Part of a small language model's weights: vocabulary 8192, no biases in attention or MLP.
Each number is 50 + 15 x the weight over its row's rms, rounded and kept within 0 to 99. Layers, rows and columns count from 0. The size before them is the row's rms in percent of the matrix's.

# layer 5 attention query, 320x320, rms 0.0257, rows 98-118, columns 80-159
098:80 40 69 84 55 51 42 48 56 21 78 49 65 39 61 28 61 50 42 70 34 66 43 55 29 38 36 57 46 43 58 51 44 51 38 58 33 57 61 61 35 52 66 44 51 32 69 34 50 43 69 56 46 54 45 34 57 47 00 68 43 57 81 39 77 64 48 42 78 39 40 42 20 68 57 95 32 20 69 45
079:70 52 32 48 82 33 74 71 42 57 72 52 31 84 51 63 26 54 43 56 77 49 75 38 63 47 58 50 63 62 17 40 69 57 51 41 34 67 59 67 76 35 61 56 36 40 58 61 36 46 38 35 50 35 38 60 39 52 41 73 61 37 59 46 43 74 88 54 44 46 00 37 51 33 37 88 53 36 39 31
091:40 37 66 54 62 33 65 44 55 57 26 76 32 41 65 71 37 27 54 53 54 30 46 31 49 33 51 18 49 49 20 52 75 55 52 56 17 44 60 51 76 45 71 42 44 55 59 70 28 60 50 40 52 40 56 42 40 76 42 41 54 54 43 47 67 49 57 37 39 47 50 18 50 36 53 18 41 37 42 78
094:24 76 46 65 16 29 40 13 38 40 59 39 38 56 43 46 65 33 61 31 55 33 37 19 46 56 55 58 57 79 42 39 44 36 31 56 54 49 40 44 49 46 38 78 55 50 34 77 35 57 34 54 73 36 66 59 59 59 67 48 41 43 51 68 49 40 40 42 48 37 62 75 54 41 45 10 57 46 33 25
097:42 50 51 44 60 55 38 30 41 47 39 48 63 40 45 26 49 39 54 47 76 31 36 76 52 69 40 72 38 27 49 45 49 35 53 42 34 65 48 43 56 37 43 50 39 42 52 30 60 18 53 33 63 53 55 63 55 43 34 49 66 35 23 68 38 79 34 60 57 36 54 71 02 38 55 38 72 20 48 39
092:71 29 53 74 66 49 49 51 23 57 71 53 71 60 43 41 26 40 19 49 33 29 74 39 40 40 47 35 51 38 63 46 36 81 99 59 35 23 44 66 31 27 55 63 32 49 58 68 55 73 56 91 41 47 84 51 53 49 36 18 19 44 60 61 60 54 38 52 51 45 52 48 58 50 31 60 49 48 29 37
098:42 71 61 42 29 44 55 49 16 61 57 67 61 38 31 58 61 57 48 32 39 61 34 65 27 62 69 34 51 54 60 26 45 61 45 66 72 47 51 70 32 41 44 27 65 70 08 49 68 45 57 65 39 59 48 50 26 52 56 59 46 55 46 58 68 57 36 33 53 44 73 63 57 50 85 41 32 37 49 51
089:27 56 48 45 36 66 47 46 78 74 51 37 42 41 48 42 62 65 62 33 23 55 51 78 64 40 66 75 33 43 29 44 31 42 45 57 66 45 54 26 37 68 53 46 58 75 28 42 57 40 66 51 42 63 40 52 56 63 29 22 61 69 57 40 72 41 68 63 26 60 50 63 52 49 64 58 18 49 59 39
089:54 29 35 65 45 35 51 86 46 51 40 49 61 73 65 24 50 67 59 58 74 62 37 50 63 33 63 00 66 79 36 36 33 63 61 67 26 44 46 49 51 67 53 59 44 67 46 28 42 52 58 51 28 48 53 57 41 24 32 49 51 36 48 45 51 68 48 44 46 69 46 34 54 49 52 47 66 77 39 21
086:85 54 48 29 42 45 58 76 42 36 30 32 50 47 70 47 20 51 21 73 73 67 32 52 51 65 74 21 38 35 68 34 25 43 66 58 30 45 58 27 50 48 63 32 48 37 78 34 69 43 64 48 39 74 24 43 67 58 48 34 39 60 40 62 33 53 72 63 54 54 56 41 42 52 48 50 41 52 83 71
099:80 26 63 81 49 36 67 40 47 41 53 60 57 55 64 54 48 43 26 57 56 61 45 39 46 30 54 34 52 80 58 40 69 32 52 60 30 59 34 21 75 25 55 63 47 44 52 40 54 49 51 44 51 73 68 36 47 61 42 70 51 46 20 67 66 61 44 49 63 47 52 27 61 38 70 52 54 56 32 46
089:73 59 67 42 41 58 54 58 27 30 69 32 37 81 44 42 36 68 52 29 30 61 34 59 55 68 37 46 52 38 49 42 52 63 49 31 31 36 72 49 48 38 63 63 54 54 68 58 62 71 66 46 62 29 33 32 37 50 55 45 50 35 72 54 68 33 56 05 80 87 67 52 56 60 38 59 89 99 74 56
092:66 76 56 70 53 40 59 57 47 41 62 30 55 67 29 51 67 55 37 46 41 30 53 66 26 26 59 37 39 46 74 49 43 30 33 73 43 46 61 37 58 31 48 51 51 55 87 40 56 50 68 61 63 59 38 45 43 67 44 53 78 54 47 76 71 42 47 64 73 44 58 47 34 40 52 69 43 62 59 84
091:43 70 68 50 32 39 56 56 25 72 60 26 22 43 52 40 79 34 43 20 64 41 75 56 29 49 58 70 45 54 57 40 34 33 45 35 67 40 25 55 50 52 23 65 31 75 48 61 50 25 33 71 57 61 84 48 47 34 86 63 36 35 41 48 40 48 43 33 54 43 49 22 48 53 37 43 53 57 56 63
098:35 65 24 33 34 38 29 73 49 68 24 22 50 70 47 62 63 49 50 22 39 66 41 73 66 48 39 43 46 55 67 33 57 43 65 34 24 30 72 57 50 76 48 47 51 61 52 65 44 53 37 49 63 28 49 54 58 47 66 32 52 44 39 76 44 49 21 50 55 63 42 53 73 36 60 48 69 43 61 57
093:38 37 45 17 40 69 55 44 39 66 39 57 53 48 30 52 67 34 61 36 27 30 52 43 33 64 47 33 27 67 23 46 28 71 25 17 43 45 38 85 50 37 51 36 26 57 40 31 58 19 36 49 51 76 45 66 21 53 54 69 61 94 51 44 67 43 62 37 23 66 54 33 28 49 64 41 48 45 21 51
091:84 35 44 68 37 38 36 59 56 82 47 66 39 54 40 36 23 21 49 56 42 40 60 49 53 28 61 41 49 54 65 65 36 45 50 47 33 46 51 64 61 00 40 59 63 75 62 49 47 57 61 34 49 70 60 63 46 44 52 43 88 58 58 52 37 66 58 58 56 29 56 60 27 69 71 57 53 53 47 76
100:41 36 48 34 49 87 43 64 56 32 47 63 60 75 42 44 50 27 53 20 84 43 27 55 45 57 42 45 79 45 44 48 82 66 39 54 68 54 59 63 72 27 54 32 05 83 49 68 34 58 81 60 44 52 64 52 63 58 79 31 58 35 60 68 54 21 72 54 50 49 56 64 17 31 60 32 34 38 29 43
101:58 32 64 80 53 39 63 49 26 43 48 14 81 19 50 52 44 40 58 62 53 33 44 12 36 51 60 50 28 52 70 41 44 55 68 43 31 53 39 38 34 58 46 23 19 58 71 63 30 53 34 44 66 63 61 76 77 46 70 94 60 36 66 51 59 61 30 29 60 74 49 58 49 40 34 39 45 45 74 35
103:37 53 61 21 42 32 60 48 61 40 58 60 19 82 47 36 35 73 48 44 71 63 75 65 41 25 70 63 50 46 45 33 44 78 53 43 58 61 65 55 45 25 28 61 47 62 76 46 30 71 50 73 31 66 78 32 42 32 30 65 16 36 25 64 73 39 58 38 59 64 61 58 50 32 70 55 39 52 84 53
102:32 28 40 26 51 71 12 49 46 52 57 54 40 42 57 29 44 30 29 65 67 28 45 61 44 62 50 35 36 72 46 40 71 44 34 40 79 66 16 44 55 49 56 51 49 51 55 60 57 35 48 24 37 54 46 42 46 41 45 50 57 56 69 40 67 34 52 56 54 43 36 75 66 42 51 63 54 54 42 44
# layer 5 attention key, 320x320, rms 0.0258, rows 98-117, columns 80-159
089:26 70 37 45 47 41 66 59 68 52 55 25 26 71 68 64 52 66 84 65 29 35 70 53 26 60 29 51 64 43 35 40 67 53 45 51 54 63 44 52 78 44 50 61 60 56 51 79 47 43 51 49 46 67 59 41 52 48 71 64 77 53 53 64 53 41 33 39 64 42 58 45 68 36 63 40 75 29 47 74
089:22 51 53 25 39 45 48 52 62 51 35 66 32 48 35 66 42 56 48 20 51 55 31 63 62 47 89 55 66 36 32 50 51 60 68 56 62 53 31 21 48 64 44 48 49 58 41 04 77 40 45 15 58 28 39 60 10 18 84 50 51 53 14 42 52 67 52 68 53 72 47 58 45 48 27 34 50 66 50 47
088:73 60 75 51 59 40 59 58 40 48 26 63 37 78 62 57 60 45 30 57 63 52 40 60 54 35 48 34 45 77 39 50 57 62 24 68 65 41 49 53 34 39 44 15 64 72 60 45 58 44 59 16 54 70 31 64 27 43 69 53 78 60 39 49 61 61 34 62 66 58 46 44 42 68 37 57 25 68 42 27
095:56 49 48 86 40 50 52 50 39 63 41 63 50 45 52 63 39 50 52 43 69 49 52 68 74 36 50 59 86 41 76 74 79 61 99 30 62 65 67 54 60 55 47 64 53 49 64 57 88 48 55 38 49 49 44 41 54 42 48 64 43 62 63 21 61 53 48 31 72 58 49 45 62 51 47 49 33 55 25 53
099:76 57 38 62 68 29 51 61 33 59 57 39 58 58 71 62 55 66 82 58 51 30 58 57 56 65 75 53 45 63 60 69 56 83 33 35 71 46 22 54 42 69 21 37 19 40 64 55 49 40 51 35 81 66 24 27 39 50 62 56 35 61 53 69 67 41 79 35 48 75 53 51 64 72 16 60 44 40 45 45
089:51 42 73 60 50 52 40 55 54 47 69 74 75 59 54 37 54 53 39 89 66 71 36 56 63 43 49 47 36 57 56 65 40 08 38 74 66 53 54 26 54 51 63 56 51 52 52 52 62 69 51 74 78 48 42 36 56 30 38 46 42 45 49 39 74 21 44 69 38 44 59 28 48 33 60 29 31 41 39 55
098:42 41 48 64 50 61 34 53 48 43 65 69 54 38 50 91 46 25 16 59 58 57 32 80 46 57 64 71 52 46 29 35 59 33 48 43 59 59 38 65 69 14 50 65 48 61 59 50 53 35 21 43 61 37 58 49 73 34 51 47 57 43 54 36 54 54 47 74 39 52 64 48 51 53 32 59 32 55 59 54
096:60 33 23 20 42 58 66 67 40 38 67 65 53 65 59 49 24 61 33 25 68 47 45 70 72 59 50 64 46 66 40 53 80 47 63 76 40 46 52 40 16 54 38 56 35 55 67 55 38 43 74 58 35 23 56 55 47 24 51 59 54 35 80 21 40 34 24 66 53 41 30 66 60 66 29 61 59 58 71 65
088:40 41 41 40 35 50 42 57 63 58 71 44 67 59 56 57 79 34 48 42 56 56 31 44 56 15 85 50 47 45 31 34 37 45 48 50 70 70 78 56 53 62 45 38 54 47 59 33 40 59 44 60 40 71 76 84 24 63 50 60 47 60 68 26 40 69 55 46 67 02 30 57 49 69 27 25 35 56 52 43
085:64 61 43 78 58 64 64 71 75 36 51 71 56 43 25 48 49 59 82 61 39 29 26 38 29 61 45 61 28 43 30 61 38 56 36 35 30 71 62 53 50 40 51 43 81 54 37 31 26 32 32 36 54 54 34 47 67 32 71 39 62 67 74 63 59 57 41 53 35 79 80 20 53 53 64 48 47 61 39 65
100:57 21 65 62 49 12 67 50 46 59 37 44 48 42 56 46 41 57 58 64 49 40 42 59 77 26 68 58 72 48 52 26 22 28 31 71 57 62 67 31 29 21 43 47 45 64 72 56 55 75 86 78 51 66 53 68 69 42 54 59 63 47 69 66 72 25 45 63 34 59 39 44 42 31 83 47 73 52 46 57
103:52 57 51 52 60 68 54 52 54 43 32 23 59 67 44 70 51 39 76 59 46 56 41 33 19 72 29 70 41 43 49 44 50 29 36 66 53 57 42 53 72 38 68 49 63 66 42 63 40 96 64 44 39 59 44 42 38 99 58 26 45 68 35 48 78 70 32 76 41 67 67 31 59 66 45 43 59 20 45 54
088:45 53 30 49 63 54 75 26 14 62 73 41 85 62 45 33 44 41 56 26 59 81 38 41 45 51 26 34 50 54 45 30 55 59 31 53 55 39 47 56 65 61 55 51 63 59 59 37 60 79 70 41 22 53 71 37 36 83 08 64 41 51 26 92 47 53 52 54 48 52 76 46 71 52 73 61 53 36 12 58
091:25 60 44 29 50 59 65 43 45 78 54 54 50 48 34 61 31 38 54 70 65 44 52 24 43 50 24 55 57 40 70 47 35 31 36 60 62 66 53 59 59 56 67 45 78 63 41 14 46 52 41 24 49 26 77 75 43 33 46 38 58 41 34 62 64 80 46 37 31 39 56 66 50 40 31 24 72 42 56 42
095:46 62 69 44 40 50 55 32 46 38 52 71 63 31 49 73 60 27 36 32 70 77 40 68 56 19 68 66 43 56 38 73 70 33 77 33 34 33 41 62 55 47 58 33 63 63 48 62 59 45 62 42 42 48 52 27 74 26 17 54 58 55 57 25 47 54 63 44 64 42 55 33 36 64 70 50 08 43 38 41
103:68 39 42 61 27 61 42 46 55 51 52 58 54 37 56 45 73 47 33 58 56 50 50 72 37 41 58 57 60 59 63 31 43 59 53 46 44 65 40 50 84 53 31 46 33 31 40 63 46 44 57 46 18 28 66 63 73 37 39 59 57 67 50 66 47 53 42 32 73 54 52 70 40 47 50 39 48 56 61 39
094:49 62 51 62 61 63 56 60 64 44 71 58 69 32 54 46 57 56 20 58 67 50 62 33 63 81 35 41 48 58 46 53 36 74 29 39 56 50 51 59 79 29 68 33 68 41 25 54 57 47 35 36 38 60 15 23 67 77 46 81 49 34 32 40 68 43 57 27 42 31 60 52 49 66 54 53 58 30 48 29
104:65 72 54 48 42 41 17 48 45 53 41 41 56 41 38 65 26 34 66 44 46 42 50 28 46 32 61 58 36 31 72 39 46 43 76 63 44 58 40 47 67 43 36 86 43 59 53 33 72 46 65 51 51 32 20 52 63 49 76 64 27 58 53 24 35 53 34 39 57 43 60 37 50 90 34 38 47 43 60 47
100:45 67 65 58 45 37 20 74 53 46 30 48 47 56 59 37 61 45 71 58 50 50 27 79 44 63 55 51 52 69 37 30 20 41 37 72 45 54 57 47 83 45 44 48 49 61 41 42 16 56 35 75 37 68 48 59 53 56 54 29 53 69 64 65 54 54 42 47 37 46 38 30 36 50 53 48 75 57 50 37
102:44 75 58 59 61 46 41 64 66 60 53 57 43 44 64 68 40 15 68 48 40 57 36 76 47 56 51 58 48 23 45 74 66 29 62 55 53 74 62 58 45 71 55 51 52 37 68 23 35 62 75 38 68 59 27 36 51 44 50 59 29 49 39 55 64 43 62 40 46 37 71 40 43 81 44 40 43 45 49 59